config = dict(
    positions='rope',
    bias='none',
    beta1=0.9,
)
Each number is 200 + 20 x the weight over its row's rms, rounded and kept within 0 to 999. Layers, rows and columns count from 0. The size before them is the row's rms in percent of the matrix's.

# k: layer 3 attention key, 256x256, rms 0.0697, rows 12-38, columns 0-127
# q: layer 3 attention query, 256x256, rms 0.0684, rows 13-39, columns 0-127
k12,103,202,173,168,168,193,228,186,191,197,237,193,184,206,170,194,186,210,208,203,166,191,226,207,207,179,194,212,192,216,214,223,197,220,214,206,222,226,220,220,192,185,187,182,183,192,202,175,209,207,218,215,224,189,197,178,200,202,163,139,210,205,180,176,196,198,221,212,215,182,201,181,234,195,210,183,195,187,191,190,243,213,216,229,196,191,221,200,206,199,202,202,213,226,187,163,237,162,186,189,157,237,207,235,207,170,205,199,241,166,184,168,192,187,196,176,223,195,216,168,223,201,184,192,177,189,191,178,204
q13,103,216,246,186,148,165,192,190,175,189,188,197,182,201,214,185,196,191,202,201,189,192,207,209,191,176,199,222,156,142,176,168,211,201,195,230,181,184,180,235,202,189,196,221,198,201,203,174,196,221,195,229,207,202,222,217,234,191,211,241,183,199,202,195,219,209,213,195,207,174,175,231,190,186,164,207,205,178,196,207,223,185,190,189,213,218,183,236,162,184,166,198,226,182,201,227,222,205,195,204,220,215,189,213,204,250,177,191,213,190,212,213,184,227,166,190,202,192,200,211,230,226,203,224,258,207,217,212,198
k13,093,164,179,192,232,223,207,203,185,250,185,191,191,192,219,228,202,238,193,223,192,184,210,206,203,226,177,182,222,216,231,224,180,179,198,217,209,186,198,209,235,203,202,191,213,228,206,197,215,163,193,198,209,218,196,211,220,195,235,184,188,179,232,231,207,197,215,199,199,199,215,219,211,225,202,228,217,192,201,214,190,197,201,212,207,184,210,189,190,154,165,209,205,207,192,195,168,194,230,180,174,194,237,180,216,183,195,212,159,223,219,161,186,226,180,202,208,188,225,169,182,174,206,194,194,194,178,183,179
q14,085,227,200,197,204,221,218,171,198,205,155,175,170,190,231,216,199,212,181,208,184,220,209,131,191,175,209,201,204,175,200,183,217,194,188,175,235,157,190,189,186,189,213,182,241,181,212,167,188,194,207,180,166,184,165,202,209,198,162,199,173,191,183,211,199,195,186,200,189,185,191,215,183,215,187,168,202,199,168,206,197,173,165,195,206,210,197,183,186,206,211,216,179,213,211,204,222,223,250,197,180,199,184,190,156,216,155,207,207,204,187,209,238,234,204,198,240,185,190,179,173,205,210,171,212,181,177,203,185
k14,099,224,172,165,178,198,188,192,197,205,200,199,215,196,172,186,190,227,203,195,225,195,192,202,178,227,216,176,217,207,201,203,178,191,181,202,196,154,183,181,206,222,195,193,183,184,203,180,232,149,201,169,160,205,175,196,223,194,151,214,232,198,192,180,174,231,196,206,219,168,193,219,214,214,236,209,178,215,210,228,234,219,211,196,181,168,208,210,186,186,188,198,201,222,244,198,182,214,207,179,223,181,203,225,183,185,206,206,207,191,156,189,209,179,230,169,174,191,219,186,210,210,219,186,195,173,184,179,201
q15,091,193,200,220,178,212,185,188,230,176,199,192,242,206,205,172,212,210,168,175,227,206,189,208,188,240,173,214,188,208,207,200,206,204,143,202,191,191,205,221,192,177,202,195,220,197,183,202,198,196,183,198,218,233,254,216,184,216,194,184,206,229,201,213,189,180,199,213,195,239,234,186,198,234,209,189,207,163,188,192,208,210,228,201,168,228,191,212,169,184,165,170,206,213,191,218,195,190,232,222,199,214,173,196,206,213,171,190,178,159,236,200,170,214,170,208,171,174,213,224,194,229,222,204,205,214,222,184,232
k15,089,247,215,223,229,178,184,192,230,210,197,194,187,179,192,200,201,213,217,147,178,214,245,244,242,199,240,211,200,203,217,178,197,235,239,190,155,210,209,184,195,200,221,200,172,208,246,217,222,196,197,191,189,225,201,206,200,215,216,202,208,182,180,185,165,222,223,189,205,189,224,195,186,223,190,231,204,211,214,215,208,224,226,163,204,180,203,210,204,189,220,193,223,194,249,204,228,187,192,190,161,199,238,220,167,205,189,236,214,215,236,216,220,200,220,190,185,209,216,201,190,198,206,182,219,211,178,206,228
q16,100,208,183,205,231,244,229,207,182,186,221,246,216,228,190,200,214,171,176,231,198,213,213,200,207,202,156,227,194,230,186,216,194,171,217,199,209,209,205,193,200,220,222,203,204,217,208,196,238,206,214,191,199,198,152,191,181,169,171,219,228,174,216,241,221,183,205,197,192,186,195,208,184,190,170,204,177,248,216,189,173,181,213,176,174,185,178,173,197,197,189,244,180,172,226,167,172,197,221,190,170,191,183,243,189,172,205,199,206,190,238,202,173,191,185,198,226,171,226,218,226,178,206,225,198,210,212,214,201
k16,103,195,207,200,185,197,180,161,204,194,189,203,220,168,201,168,212,184,173,224,209,206,167,204,209,199,197,200,207,193,203,188,200,181,208,176,208,167,209,217,235,166,183,178,187,193,200,183,171,178,214,209,236,162,231,201,202,197,222,207,175,244,181,213,194,130,169,188,162,177,175,221,201,206,222,190,201,218,178,195,211,206,209,212,208,225,168,201,189,200,209,211,180,186,216,192,211,221,196,181,221,225,210,173,213,197,212,224,205,192,147,217,212,214,214,185,218,157,220,227,222,239,208,219,200,189,231,184,180
q17,089,183,169,205,174,204,196,230,175,159,203,174,196,201,211,174,195,194,197,174,207,185,212,211,188,184,186,187,196,179,201,202,193,213,236,197,184,194,158,202,240,202,182,184,192,187,202,122,242,204,215,165,226,214,188,208,163,208,193,171,221,213,259,187,186,201,190,204,197,179,188,179,203,224,213,191,216,250,188,194,174,192,213,182,213,168,210,222,202,183,171,187,207,198,203,234,154,203,193,205,200,204,192,194,186,193,219,204,157,205,215,212,179,170,174,206,197,197,215,220,185,200,191,202,199,177,179,223,194
k17,100,186,200,183,189,186,201,180,200,204,193,237,219,183,192,184,187,163,194,227,158,220,191,177,199,222,209,199,181,197,168,212,220,182,188,204,226,206,245,216,217,223,202,191,200,190,221,192,233,166,214,196,181,202,193,221,191,158,197,205,223,182,235,242,212,189,219,202,218,193,204,178,228,219,174,159,158,187,205,175,229,189,185,231,185,190,191,225,231,194,208,223,199,173,196,208,200,231,196,181,227,212,224,201,196,178,200,176,224,190,252,181,149,197,210,191,231,192,169,192,175,200,216,236,192,192,226,194,222
q18,089,202,217,172,200,203,189,188,160,165,164,196,197,190,201,214,174,230,180,217,195,182,226,201,214,189,214,205,179,168,223,197,213,235,206,166,218,206,224,202,229,194,229,200,174,200,200,200,208,217,215,198,210,155,213,203,160,216,195,205,162,218,214,182,178,192,206,222,222,222,206,200,196,200,207,222,209,206,204,184,244,220,193,174,237,176,222,151,194,200,219,188,220,213,222,188,216,235,207,174,199,218,201,200,236,172,199,186,219,183,202,246,242,217,195,184,204,183,228,197,217,221,171,194,180,222,166,205,201
k18,093,218,186,213,198,195,191,207,209,226,190,185,182,211,231,233,206,198,211,201,204,219,188,190,228,230,213,214,181,217,213,163,215,214,156,238,212,184,243,200,198,231,193,210,236,182,236,192,193,222,223,208,191,242,187,195,174,206,211,194,224,168,229,227,215,198,221,192,207,210,203,201,192,230,166,221,214,193,212,182,215,209,257,192,173,214,225,197,203,219,164,181,201,204,183,183,228,194,216,189,203,216,188,185,207,226,178,169,168,196,223,207,190,175,221,234,198,195,204,199,213,166,197,209,188,187,198,181,202
q19,095,182,195,228,191,204,215,210,212,222,218,196,193,194,191,223,199,170,165,197,231,183,216,198,208,192,217,202,197,204,196,184,233,180,197,189,215,185,201,219,224,203,211,183,151,204,204,196,222,206,220,176,185,193,145,151,171,226,169,165,215,183,187,185,203,208,189,177,186,163,233,189,231,194,186,248,176,216,167,222,203,184,196,207,216,152,219,200,199,234,198,221,197,220,193,183,201,200,213,182,190,188,209,170,211,177,217,190,184,232,193,230,204,188,184,170,209,206,179,189,199,202,183,176,195,219,185,235,185
k19,094,204,217,210,180,210,209,191,220,189,230,170,197,200,164,216,214,212,194,165,183,213,215,190,197,221,184,208,207,231,176,191,220,223,190,210,226,232,187,182,222,154,190,203,201,221,165,179,166,224,195,219,208,220,212,214,198,170,154,243,199,199,197,158,193,201,190,248,195,214,186,178,209,180,197,210,172,204,189,197,185,209,203,167,224,210,199,197,222,199,222,196,172,215,204,184,178,216,212,199,163,197,187,206,212,184,193,167,198,178,184,207,176,221,192,197,176,213,203,190,192,236,217,169,208,204,187,195,233
q20,093,193,194,208,200,207,186,214,216,216,181,207,221,237,224,186,198,170,204,217,190,176,189,206,232,209,192,226,205,189,215,196,197,193,207,175,233,210,219,178,202,211,184,231,189,169,189,195,196,228,209,176,211,207,172,185,162,222,213,204,224,173,211,236,204,222,164,205,210,218,169,172,234,200,180,207,179,201,227,230,223,209,191,194,205,225,205,215,194,180,203,200,191,211,177,215,191,170,232,192,240,246,202,226,191,224,221,185,189,200,179,184,208,210,216,191,224,215,196,187,202,191,189,172,197,180,240,224,206
k20,095,170,212,191,198,235,209,220,188,232,199,160,185,227,198,195,217,193,188,187,186,229,185,213,227,234,193,210,173,190,195,204,190,219,202,205,179,219,194,266,199,196,196,216,195,199,195,216,210,220,249,185,217,210,203,175,235,167,210,204,225,197,197,223,210,234,213,181,182,218,200,218,175,181,160,214,207,187,209,199,194,224,198,206,166,185,213,210,178,197,218,218,233,195,205,250,231,188,217,202,187,205,196,161,194,206,223,196,198,191,211,206,201,182,209,226,201,182,216,220,197,218,205,161,219,177,206,218,183
q21,096,213,185,183,217,200,216,189,203,188,176,216,207,202,177,229,181,213,208,177,243,217,167,187,187,202,186,174,220,169,200,168,194,231,212,193,216,191,182,182,208,194,188,195,198,191,222,186,218,194,222,164,205,205,227,210,206,257,194,215,202,210,189,182,205,184,217,209,212,191,215,189,190,176,210,149,199,232,244,229,189,162,181,196,210,200,191,212,204,178,197,192,225,184,179,215,201,180,242,183,212,184,244,218,201,153,223,226,189,175,202,202,199,211,203,212,205,181,226,217,206,171,162,189,160,199,194,195,187
k21,097,181,231,193,204,188,208,187,186,173,191,181,185,224,229,160,219,235,172,201,175,206,201,203,188,212,196,204,211,197,194,229,172,178,181,189,184,163,211,218,185,176,223,203,227,180,200,208,200,212,193,202,250,196,194,209,213,210,200,195,203,217,182,171,192,175,199,194,229,160,176,219,209,198,211,197,198,199,225,208,221,174,201,205,188,189,178,225,207,222,200,197,190,179,200,209,163,192,226,213,209,224,204,180,182,214,197,171,201,177,204,202,241,172,212,186,188,209,219,184,225,185,216,220,221,186,188,161,192
q22,099,187,188,203,166,187,195,188,195,185,161,190,174,198,184,171,174,216,210,193,182,203,198,194,193,210,138,214,198,190,184,189,205,212,186,216,165,171,162,190,185,224,150,188,221,197,191,172,212,183,183,187,243,229,200,193,173,164,185,212,209,199,221,209,157,229,178,184,183,187,210,192,197,154,245,194,239,204,173,210,179,186,199,224,237,182,179,175,226,193,213,224,161,199,227,223,226,200,216,234,183,213,179,193,202,206,180,215,193,204,217,189,208,222,231,200,204,186,169,183,197,239,197,208,201,191,205,180,210
k22,102,196,176,216,195,191,221,206,220,190,213,188,198,173,168,210,213,157,194,215,196,220,185,185,176,190,202,188,217,206,229,204,179,190,187,231,194,185,208,216,187,206,215,197,188,176,240,205,171,185,208,148,222,159,196,231,222,202,196,176,210,186,161,233,240,180,214,221,214,231,197,199,209,190,247,196,183,183,200,218,193,235,218,201,189,222,227,166,208,223,209,234,181,231,198,157,194,224,207,189,205,186,194,222,192,180,206,185,195,210,194,209,194,226,189,186,188,175,212,168,235,188,193,156,199,199,186,236,189
q23,099,196,214,219,197,214,199,195,176,169,202,186,204,210,213,201,174,199,204,211,198,228,161,201,231,157,202,204,229,175,199,192,196,215,192,215,233,186,233,236,225,206,232,208,232,181,218,199,183,211,158,188,203,209,238,214,162,199,157,206,192,194,171,218,186,207,221,194,181,167,196,226,211,198,182,158,162,220,213,184,159,200,222,196,176,208,187,183,168,202,208,197,192,178,205,221,204,273,235,183,248,189,198,219,217,209,230,187,202,198,205,186,211,180,209,221,194,242,216,188,189,201,211,209,198,183,197,236,220
k23,095,193,201,201,172,248,200,206,198,240,196,190,217,228,196,193,208,205,219,190,203,202,177,217,169,233,198,248,182,230,202,217,168,192,192,185,232,179,218,193,248,221,174,197,191,202,216,241,172,186,184,253,215,193,186,174,190,197,197,164,172,228,216,238,195,211,195,222,183,214,201,190,224,189,164,208,212,198,193,171,186,191,228,190,183,177,164,236,221,236,212,212,212,205,218,171,189,212,187,235,189,182,184,198,185,201,181,243,190,216,199,219,205,218,191,216,249,174,178,193,169,188,202,215,199,216,185,221,173
q24,094,195,160,184,189,181,201,222,222,204,201,172,198,188,235,170,223,212,189,210,187,216,232,226,212,187,211,239,197,193,188,203,166,233,195,173,210,215,194,191,180,196,188,233,189,193,224,205,199,188,207,256,204,203,242,204,208,236,220,199,210,223,211,186,218,188,202,209,224,211,182,180,183,215,150,219,162,192,195,181,204,227,227,171,206,194,180,220,178,207,213,178,197,218,233,195,185,168,217,203,186,197,202,180,217,183,221,214,201,222,175,207,242,192,190,187,176,194,224,196,216,199,202,185,201,196,193,201,212
k24,095,225,234,246,199,235,148,196,164,202,198,199,165,200,175,185,174,198,160,213,215,187,170,180,177,179,219,207,212,214,218,187,201,188,193,217,179,227,188,212,199,186,201,203,185,209,186,190,233,178,172,233,230,193,217,209,199,209,184,208,190,249,204,177,176,190,206,203,191,202,204,203,189,217,207,192,214,210,195,208,212,229,215,180,201,217,180,163,184,177,180,161,229,182,180,201,152,215,188,192,207,207,190,183,199,207,178,212,225,176,256,211,183,248,206,212,164,186,174,233,205,183,205,186,220,240,198,220,196
q25,088,182,205,196,184,192,187,218,166,221,223,185,240,210,209,206,195,190,188,181,198,196,170,179,216,204,178,190,172,239,185,165,164,203,198,230,239,211,192,189,215,197,214,173,227,198,208,219,207,211,184,167,183,208,225,194,161,206,221,205,193,172,216,194,215,181,227,196,183,186,211,207,163,211,177,207,193,183,202,246,211,206,151,217,207,182,227,205,190,167,195,203,195,198,212,197,240,202,196,188,217,225,196,215,218,162,203,220,205,196,242,212,192,193,226,227,216,195,182,180,180,219,187,215,200,245,240,224,226
k25,096,183,192,222,190,201,206,194,171,201,170,196,191,194,230,213,175,225,218,205,207,172,221,223,189,197,208,243,194,211,222,181,215,212,205,194,195,236,197,209,229,212,204,254,199,199,175,200,208,200,213,203,205,180,176,183,180,233,206,203,180,202,218,210,218,190,165,177,188,186,194,190,224,225,164,182,216,200,205,214,212,227,246,205,223,177,215,214,178,183,225,164,162,232,218,197,176,193,235,212,199,218,212,198,198,205,170,210,214,211,167,203,204,186,181,210,164,202,187,225,199,191,237,210,215,191,166,206,213
q26,096,240,183,209,211,168,184,193,200,182,179,246,177,193,214,181,179,203,193,221,165,203,189,223,215,221,180,214,162,218,205,184,195,214,205,219,204,210,210,209,206,207,192,182,179,204,200,215,212,193,220,192,227,216,171,208,205,213,225,219,198,175,172,192,169,172,204,201,181,188,196,226,209,183,202,181,205,172,187,157,178,208,180,178,184,177,195,202,226,190,167,177,178,182,190,197,193,219,219,197,239,167,134,175,169,213,209,223,212,211,161,201,205,213,219,191,208,212,203,201,181,210,142,220,196,247,209,173,186
k26,095,199,212,190,190,220,215,186,168,194,183,196,183,205,228,202,227,221,201,198,241,214,162,191,195,180,238,188,194,194,185,221,187,159,191,191,227,155,195,203,186,204,192,213,215,169,209,238,203,228,212,198,231,222,180,206,197,212,234,241,182,167,204,190,221,167,189,200,189,262,189,228,192,195,190,214,168,211,183,182,177,206,200,183,184,214,232,183,191,205,195,181,207,227,185,179,166,135,203,159,189,176,220,196,192,201,230,214,169,201,176,210,223,231,189,214,221,207,182,183,204,149,217,187,222,179,224,198,195
q27,095,210,216,202,194,173,196,167,198,230,189,173,200,207,211,160,218,184,214,204,206,213,237,192,194,157,228,191,190,205,169,198,208,211,195,210,205,201,192,239,173,208,185,194,196,189,208,223,175,179,197,201,189,179,212,224,187,180,197,211,207,190,220,177,208,189,210,207,196,191,209,231,219,207,225,220,202,215,175,213,211,216,197,227,162,185,197,195,174,214,194,216,182,197,148,217,177,195,198,195,150,210,204,203,211,190,204,218,213,186,218,216,200,231,199,206,210,223,225,197,247,207,225,188,242,191,182,166,176
k27,097,163,198,218,194,228,212,201,200,160,220,186,198,227,157,227,202,190,217,179,190,206,202,177,163,242,179,189,192,217,211,224,200,171,180,193,214,170,169,174,213,201,234,178,184,155,179,233,206,184,234,231,240,188,214,207,190,186,204,169,208,216,174,170,195,233,189,206,146,194,199,194,208,214,225,212,183,202,173,187,220,171,156,184,193,189,204,178,195,202,168,157,222,187,276,187,193,213,229,179,201,198,230,188,172,199,198,169,206,179,203,187,208,199,175,208,195,207,209,188,182,202,190,198,195,165,203,186,198
q28,102,203,197,214,174,182,202,162,223,228,176,176,165,225,187,187,170,172,178,196,185,193,163,203,195,216,231,198,197,225,218,223,197,197,180,184,218,197,202,204,222,212,187,203,149,226,179,225,180,219,220,200,202,196,206,196,169,180,229,207,195,189,180,221,247,226,202,222,191,196,244,212,205,207,208,185,200,208,215,190,203,176,196,221,196,195,251,223,197,194,165,204,216,215,187,203,216,194,218,210,217,198,203,165,181,204,177,182,223,232,203,195,188,213,202,198,202,210,193,225,196,205,194,210,181,190,223,190,189
k28,104,187,202,167,221,200,203,175,193,194,209,229,218,235,205,185,234,229,197,202,173,167,206,192,217,195,185,204,225,230,200,223,215,200,200,200,194,255,191,216,216,183,190,166,194,202,176,213,223,198,201,202,181,211,197,221,185,204,175,207,229,220,186,220,183,232,234,148,183,255,180,190,178,200,206,209,185,223,198,235,223,201,207,181,208,184,229,187,189,186,222,202,208,228,223,219,235,171,180,197,232,184,174,224,230,189,219,194,175,235,204,213,184,174,211,218,196,190,200,219,226,217,229,225,251,191,172,215,175
q29,094,211,182,179,203,195,236,217,198,213,175,190,226,156,195,201,190,193,204,198,168,222,172,203,202,154,220,198,230,192,170,219,209,219,219,189,184,176,193,207,195,181,214,199,174,206,201,178,211,209,208,206,189,158,202,219,214,208,179,161,213,211,216,205,202,252,186,201,192,204,218,205,185,153,212,181,190,156,163,195,210,216,202,203,185,200,182,220,229,194,218,206,204,187,179,213,178,204,225,155,227,198,207,205,183,191,205,221,154,210,215,199,152,168,206,216,166,184,197,198,191,185,213,202,195,199,198,204,219
k29,103,217,210,195,143,188,207,198,182,195,183,211,157,192,209,171,190,210,214,216,190,195,202,174,208,211,205,161,212,194,197,241,162,159,219,237,184,210,179,227,246,180,150,237,228,202,199,175,223,218,153,156,196,181,181,193,194,197,174,218,216,199,187,159,211,204,214,189,223,184,171,196,206,192,183,223,153,164,193,195,179,163,181,183,212,179,196,201,184,233,211,222,201,193,217,197,188,196,187,211,201,165,183,217,210,191,178,190,209,173,168,167,190,226,217,200,214,162,218,209,204,198,211,193,210,188,198,222,219
q30,102,188,170,167,185,212,211,209,223,181,212,196,233,176,226,193,196,243,213,205,189,203,190,190,229,183,215,190,222,193,206,182,255,207,182,183,173,248,187,195,180,190,181,194,196,217,196,180,226,198,191,194,187,211,177,217,195,239,192,207,182,237,238,202,172,236,190,217,205,201,231,180,257,226,208,216,182,200,210,225,183,249,220,180,185,154,205,193,177,217,191,199,210,234,198,198,185,167,171,209,187,213,198,208,215,206,196,211,188,180,200,213,173,209,193,212,192,191,186,190,199,172,208,232,172,193,238,174,228
k30,105,234,219,207,197,212,186,194,214,200,172,178,201,190,203,209,210,184,191,208,178,206,192,210,226,188,189,182,198,189,219,211,204,219,193,205,195,204,201,200,212,196,203,215,170,195,229,214,239,198,205,200,179,161,226,168,238,199,222,180,201,177,203,186,185,203,210,151,192,220,198,196,181,226,201,156,204,190,225,186,205,184,198,200,211,196,189,155,236,201,230,203,206,159,187,224,190,218,204,232,230,178,183,176,203,204,178,216,205,195,210,211,184,185,162,202,203,183,200,210,218,213,159,216,193,205,232,195,189
q31,095,176,205,204,201,167,207,202,195,180,219,194,195,191,223,167,231,209,217,208,213,190,210,206,197,193,176,204,193,199,222,194,216,218,217,198,203,218,226,204,190,236,184,215,208,223,175,232,219,198,186,229,242,232,175,193,246,224,186,204,203,192,187,204,204,220,186,193,162,208,182,212,190,166,190,220,170,188,200,217,210,219,198,205,197,213,164,148,218,248,181,192,227,175,168,209,195,207,159,187,174,212,214,213,196,226,212,206,178,218,182,200,194,184,196,202,160,210,200,189,175,158,224,209,192,182,185,152,192
k31,089,152,183,163,171,198,217,198,190,192,194,204,230,169,197,176,224,195,230,237,191,182,194,192,188,205,211,214,193,206,192,182,202,176,176,202,198,155,200,197,190,206,205,183,217,182,195,185,197,195,228,186,226,163,226,203,242,182,155,214,224,225,204,190,173,215,185,177,207,214,204,234,217,193,216,202,178,161,196,214,216,192,184,227,213,201,227,196,226,214,216,200,215,207,165,169,182,198,161,215,214,198,186,206,195,190,203,160,178,220,209,207,199,216,224,198,194,206,184,184,208,181,202,222,195,213,187,210,169
q32,101,187,215,212,195,187,180,206,176,215,228,235,233,220,183,200,216,203,189,181,198,207,200,219,200,151,186,205,179,174,243,196,205,208,226,185,202,206,178,200,194,199,195,226,214,214,220,161,200,207,178,211,205,195,211,193,171,228,208,210,191,207,197,191,226,181,205,192,157,198,189,204,206,211,188,205,196,231,198,233,197,203,190,215,154,147,222,242,227,200,194,217,205,216,209,217,232,244,229,193,208,193,186,199,237,214,222,218,227,190,214,193,195,178,208,178,191,205,203,191,215,177,205,174,204,199,197,240,202
k32,094,172,178,207,194,174,229,190,218,188,158,212,234,192,214,206,212,199,207,205,210,209,164,229,201,220,203,218,177,197,177,189,223,234,183,199,213,188,202,202,204,206,203,175,215,229,216,198,206,181,199,199,205,201,210,193,183,189,187,219,196,177,184,233,209,226,182,179,185,171,215,225,197,215,191,213,223,184,158,177,243,220,203,171,206,221,195,196,203,189,219,164,197,217,221,214,173,186,234,187,216,185,229,223,235,186,165,199,194,189,190,185,218,206,206,243,223,230,192,207,206,245,183,198,156,195,199,233,186
q33,100,149,193,221,204,211,196,199,201,185,186,182,206,193,195,165,157,210,216,170,218,196,207,171,181,176,157,196,201,197,156,185,174,210,207,237,188,211,192,209,161,186,225,198,217,178,191,196,201,190,191,181,172,176,228,226,187,229,219,221,176,172,193,213,189,200,174,207,217,208,207,188,211,211,173,212,193,215,206,193,216,199,188,197,210,219,209,231,191,213,194,169,207,164,234,170,198,203,195,194,172,201,223,219,190,184,215,201,217,190,208,179,188,200,188,208,206,198,162,248,195,225,210,219,178,204,167,185,198
k33,102,182,194,213,223,209,194,160,153,196,196,218,181,220,229,232,213,212,183,208,192,210,204,193,210,153,185,193,222,167,194,207,180,202,189,255,248,171,184,211,171,188,223,207,210,221,214,174,209,185,197,184,210,176,184,216,214,198,226,182,234,233,194,192,250,174,205,183,215,150,198,167,209,192,208,158,206,189,232,217,213,166,180,183,185,205,194,218,180,193,213,189,146,201,232,189,196,228,247,194,222,193,204,202,216,188,178,217,186,178,201,236,221,209,138,230,163,178,199,176,213,159,234,233,214,206,202,194,191
q34,094,176,224,226,225,210,225,186,166,200,201,192,226,181,212,183,215,210,213,215,197,200,184,192,193,222,225,205,161,196,187,211,193,229,200,199,204,182,221,227,232,190,207,223,191,198,209,173,224,196,210,195,171,176,213,202,169,207,234,219,194,179,222,221,202,200,244,209,201,209,212,199,194,215,227,182,169,197,188,192,201,200,187,206,181,223,232,185,211,198,178,164,242,237,182,191,233,203,192,174,200,190,192,172,210,170,199,201,207,212,240,219,216,186,156,189,188,242,202,174,206,204,173,219,205,187,211,201,172
k34,112,221,201,202,196,206,163,211,196,221,191,172,216,200,195,227,202,195,190,194,197,174,218,186,218,167,175,221,200,239,212,179,236,217,194,185,183,220,221,194,215,171,156,216,184,218,190,195,255,203,199,216,191,179,210,190,191,219,209,218,208,204,217,200,180,211,195,202,186,191,205,173,199,232,185,212,210,190,198,221,218,211,172,196,214,243,240,230,182,175,196,175,194,202,182,213,205,203,199,218,217,220,226,200,231,190,206,196,233,196,192,165,187,175,255,213,186,234,191,218,189,178,183,180,189,180,202,212,216
q35,090,221,192,213,184,198,205,205,209,180,201,202,203,163,201,201,170,191,193,200,201,174,182,212,220,186,240,193,201,203,215,177,172,210,174,189,184,206,183,175,214,191,234,205,220,196,194,166,211,196,192,227,210,189,187,226,205,225,191,211,195,222,200,187,187,249,176,190,196,196,217,174,227,183,206,217,226,193,185,237,248,202,212,220,220,217,171,177,179,205,218,179,179,183,173,191,177,212,224,214,181,188,214,194,200,204,241,195,207,183,193,222,199,196,207,195,168,191,212,165,205,193,213,180,209,193,162,218,199
k35,095,204,225,187,187,206,226,197,201,177,194,207,191,195,186,199,190,194,196,209,221,197,223,247,194,218,208,208,218,213,200,210,189,197,190,207,184,196,194,227,202,199,181,185,215,178,262,160,197,173,215,169,172,192,193,196,228,188,197,179,179,231,177,170,212,201,155,222,192,174,159,207,194,186,212,196,189,191,182,215,219,185,205,226,194,183,196,187,222,211,163,208,171,202,206,205,201,251,216,196,162,229,172,214,152,194,182,220,241,172,173,195,221,209,197,173,194,169,202,180,200,190,177,155,223,243,157,187,196
q36,107,219,201,198,195,180,190,228,207,204,197,172,227,185,197,217,197,197,216,210,186,182,201,205,186,238,171,215,242,145,186,216,186,248,181,174,199,211,202,178,177,215,207,220,179,168,202,218,200,170,211,188,172,194,223,235,187,180,203,195,145,189,217,200,211,215,218,178,208,177,212,181,178,174,223,207,209,222,208,196,184,206,187,186,203,168,204,215,173,213,194,174,172,204,157,223,220,216,192,184,202,194,222,163,177,233,178,208,206,219,215,207,213,196,156,165,192,210,234,169,216,184,196,189,180,209,162,162,213
k36,103,201,203,207,222,200,194,208,219,168,174,198,161,199,234,212,226,147,234,169,179,232,214,214,208,170,209,212,188,213,213,183,216,174,208,190,183,205,177,234,208,220,180,201,206,198,208,199,201,203,207,172,215,203,171,165,216,202,179,185,209,189,188,192,187,193,199,172,203,193,198,224,183,208,252,196,196,181,207,207,209,213,172,205,202,282,174,199,197,214,191,208,225,183,220,204,192,149,231,196,224,226,160,225,217,180,222,190,183,205,210,229,187,223,194,176,224,203,196,216,203,178,184,200,187,249,227,231,191
q37,105,190,220,162,217,194,203,211,215,199,206,178,195,185,236,263,222,228,180,186,180,180,169,238,194,214,185,224,238,224,216,203,194,209,231,201,168,204,223,188,180,227,224,204,202,225,227,228,207,236,203,191,217,177,194,200,169,241,174,168,188,209,176,195,196,206,196,181,172,219,196,173,241,215,197,174,198,198,201,192,209,195,200,190,206,195,215,224,151,185,205,180,199,193,178,214,211,210,214,200,200,196,211,230,175,195,206,201,207,193,165,185,161,205,194,205,182,227,195,201,205,205,191,191,230,156,190,192,188
k37,101,179,204,166,216,191,193,192,222,196,138,194,192,166,161,209,186,216,199,223,225,169,192,207,188,199,225,225,211,218,195,182,255,184,185,240,190,185,215,216,206,221,212,199,203,195,202,208,186,195,230,217,207,182,199,204,229,199,209,187,207,216,201,227,187,196,203,217,198,226,205,201,178,203,137,207,182,185,197,208,178,215,196,215,227,204,193,223,162,219,203,191,230,206,174,208,184,179,199,217,189,219,198,181,226,177,212,207,192,193,211,216,183,158,202,218,188,236,198,205,240,169,205,201,194,247,174,185,209
q38,102,197,195,230,203,188,186,204,213,185,204,202,201,214,185,177,220,261,203,206,192,185,182,194,219,206,251,193,194,184,216,169,183,215,177,183,219,215,201,178,173,208,195,215,185,207,223,182,194,202,265,189,211,193,176,166,194,171,216,219,245,193,180,189,183,180,189,176,220,226,208,206,175,214,197,199,205,217,239,204,223,208,207,184,196,219,163,164,213,207,205,178,215,189,202,177,235,203,222,236,228,228,187,208,203,187,183,178,192,226,203,168,208,202,209,210,180,191,194,231,205,186,237,226,216,192,192,228,198
k38,095,206,194,195,207,189,211,187,212,207,199,214,238,214,234,244,200,239,199,200,175,179,190,252,199,185,203,219,227,229,178,165,232,227,237,213,199,226,217,195,195,173,177,188,208,192,227,157,206,206,174,223,192,213,183,169,211,205,205,190,193,176,183,193,181,196,194,157,211,181,197,189,214,188,180,169,207,214,173,172,221,222,175,242,146,180,230,181,189,211,205,235,218,213,214,197,183,184,178,174,173,252,210,210,180,205,192,201,212,210,179,229,202,230,205,191,200,213,196,199,211,190,205,213,216,195,164,189,218
q39,097,210,199,162,196,222,210,193,218,206,193,180,224,227,203,173,198,211,183,188,222,156,202,208,183,173,154,204,200,204,230,228,218,165,204,200,223,166,187,192,220,213,165,217,198,216,203,199,203,176,192,226,205,229,204,205,215,182,208,209,177,184,233,186,221,189,223,214,198,179,163,189,186,199,188,202,186,184,193,179,229,196,193,229,193,200,205,220,177,221,205,194,213,205,193,222,221,209,223,188,212,198,209,199,228,219,206,210,177,188,197,179,186,195,209,232,190,178,225,211,193,218,203,212,213,225,174,209,211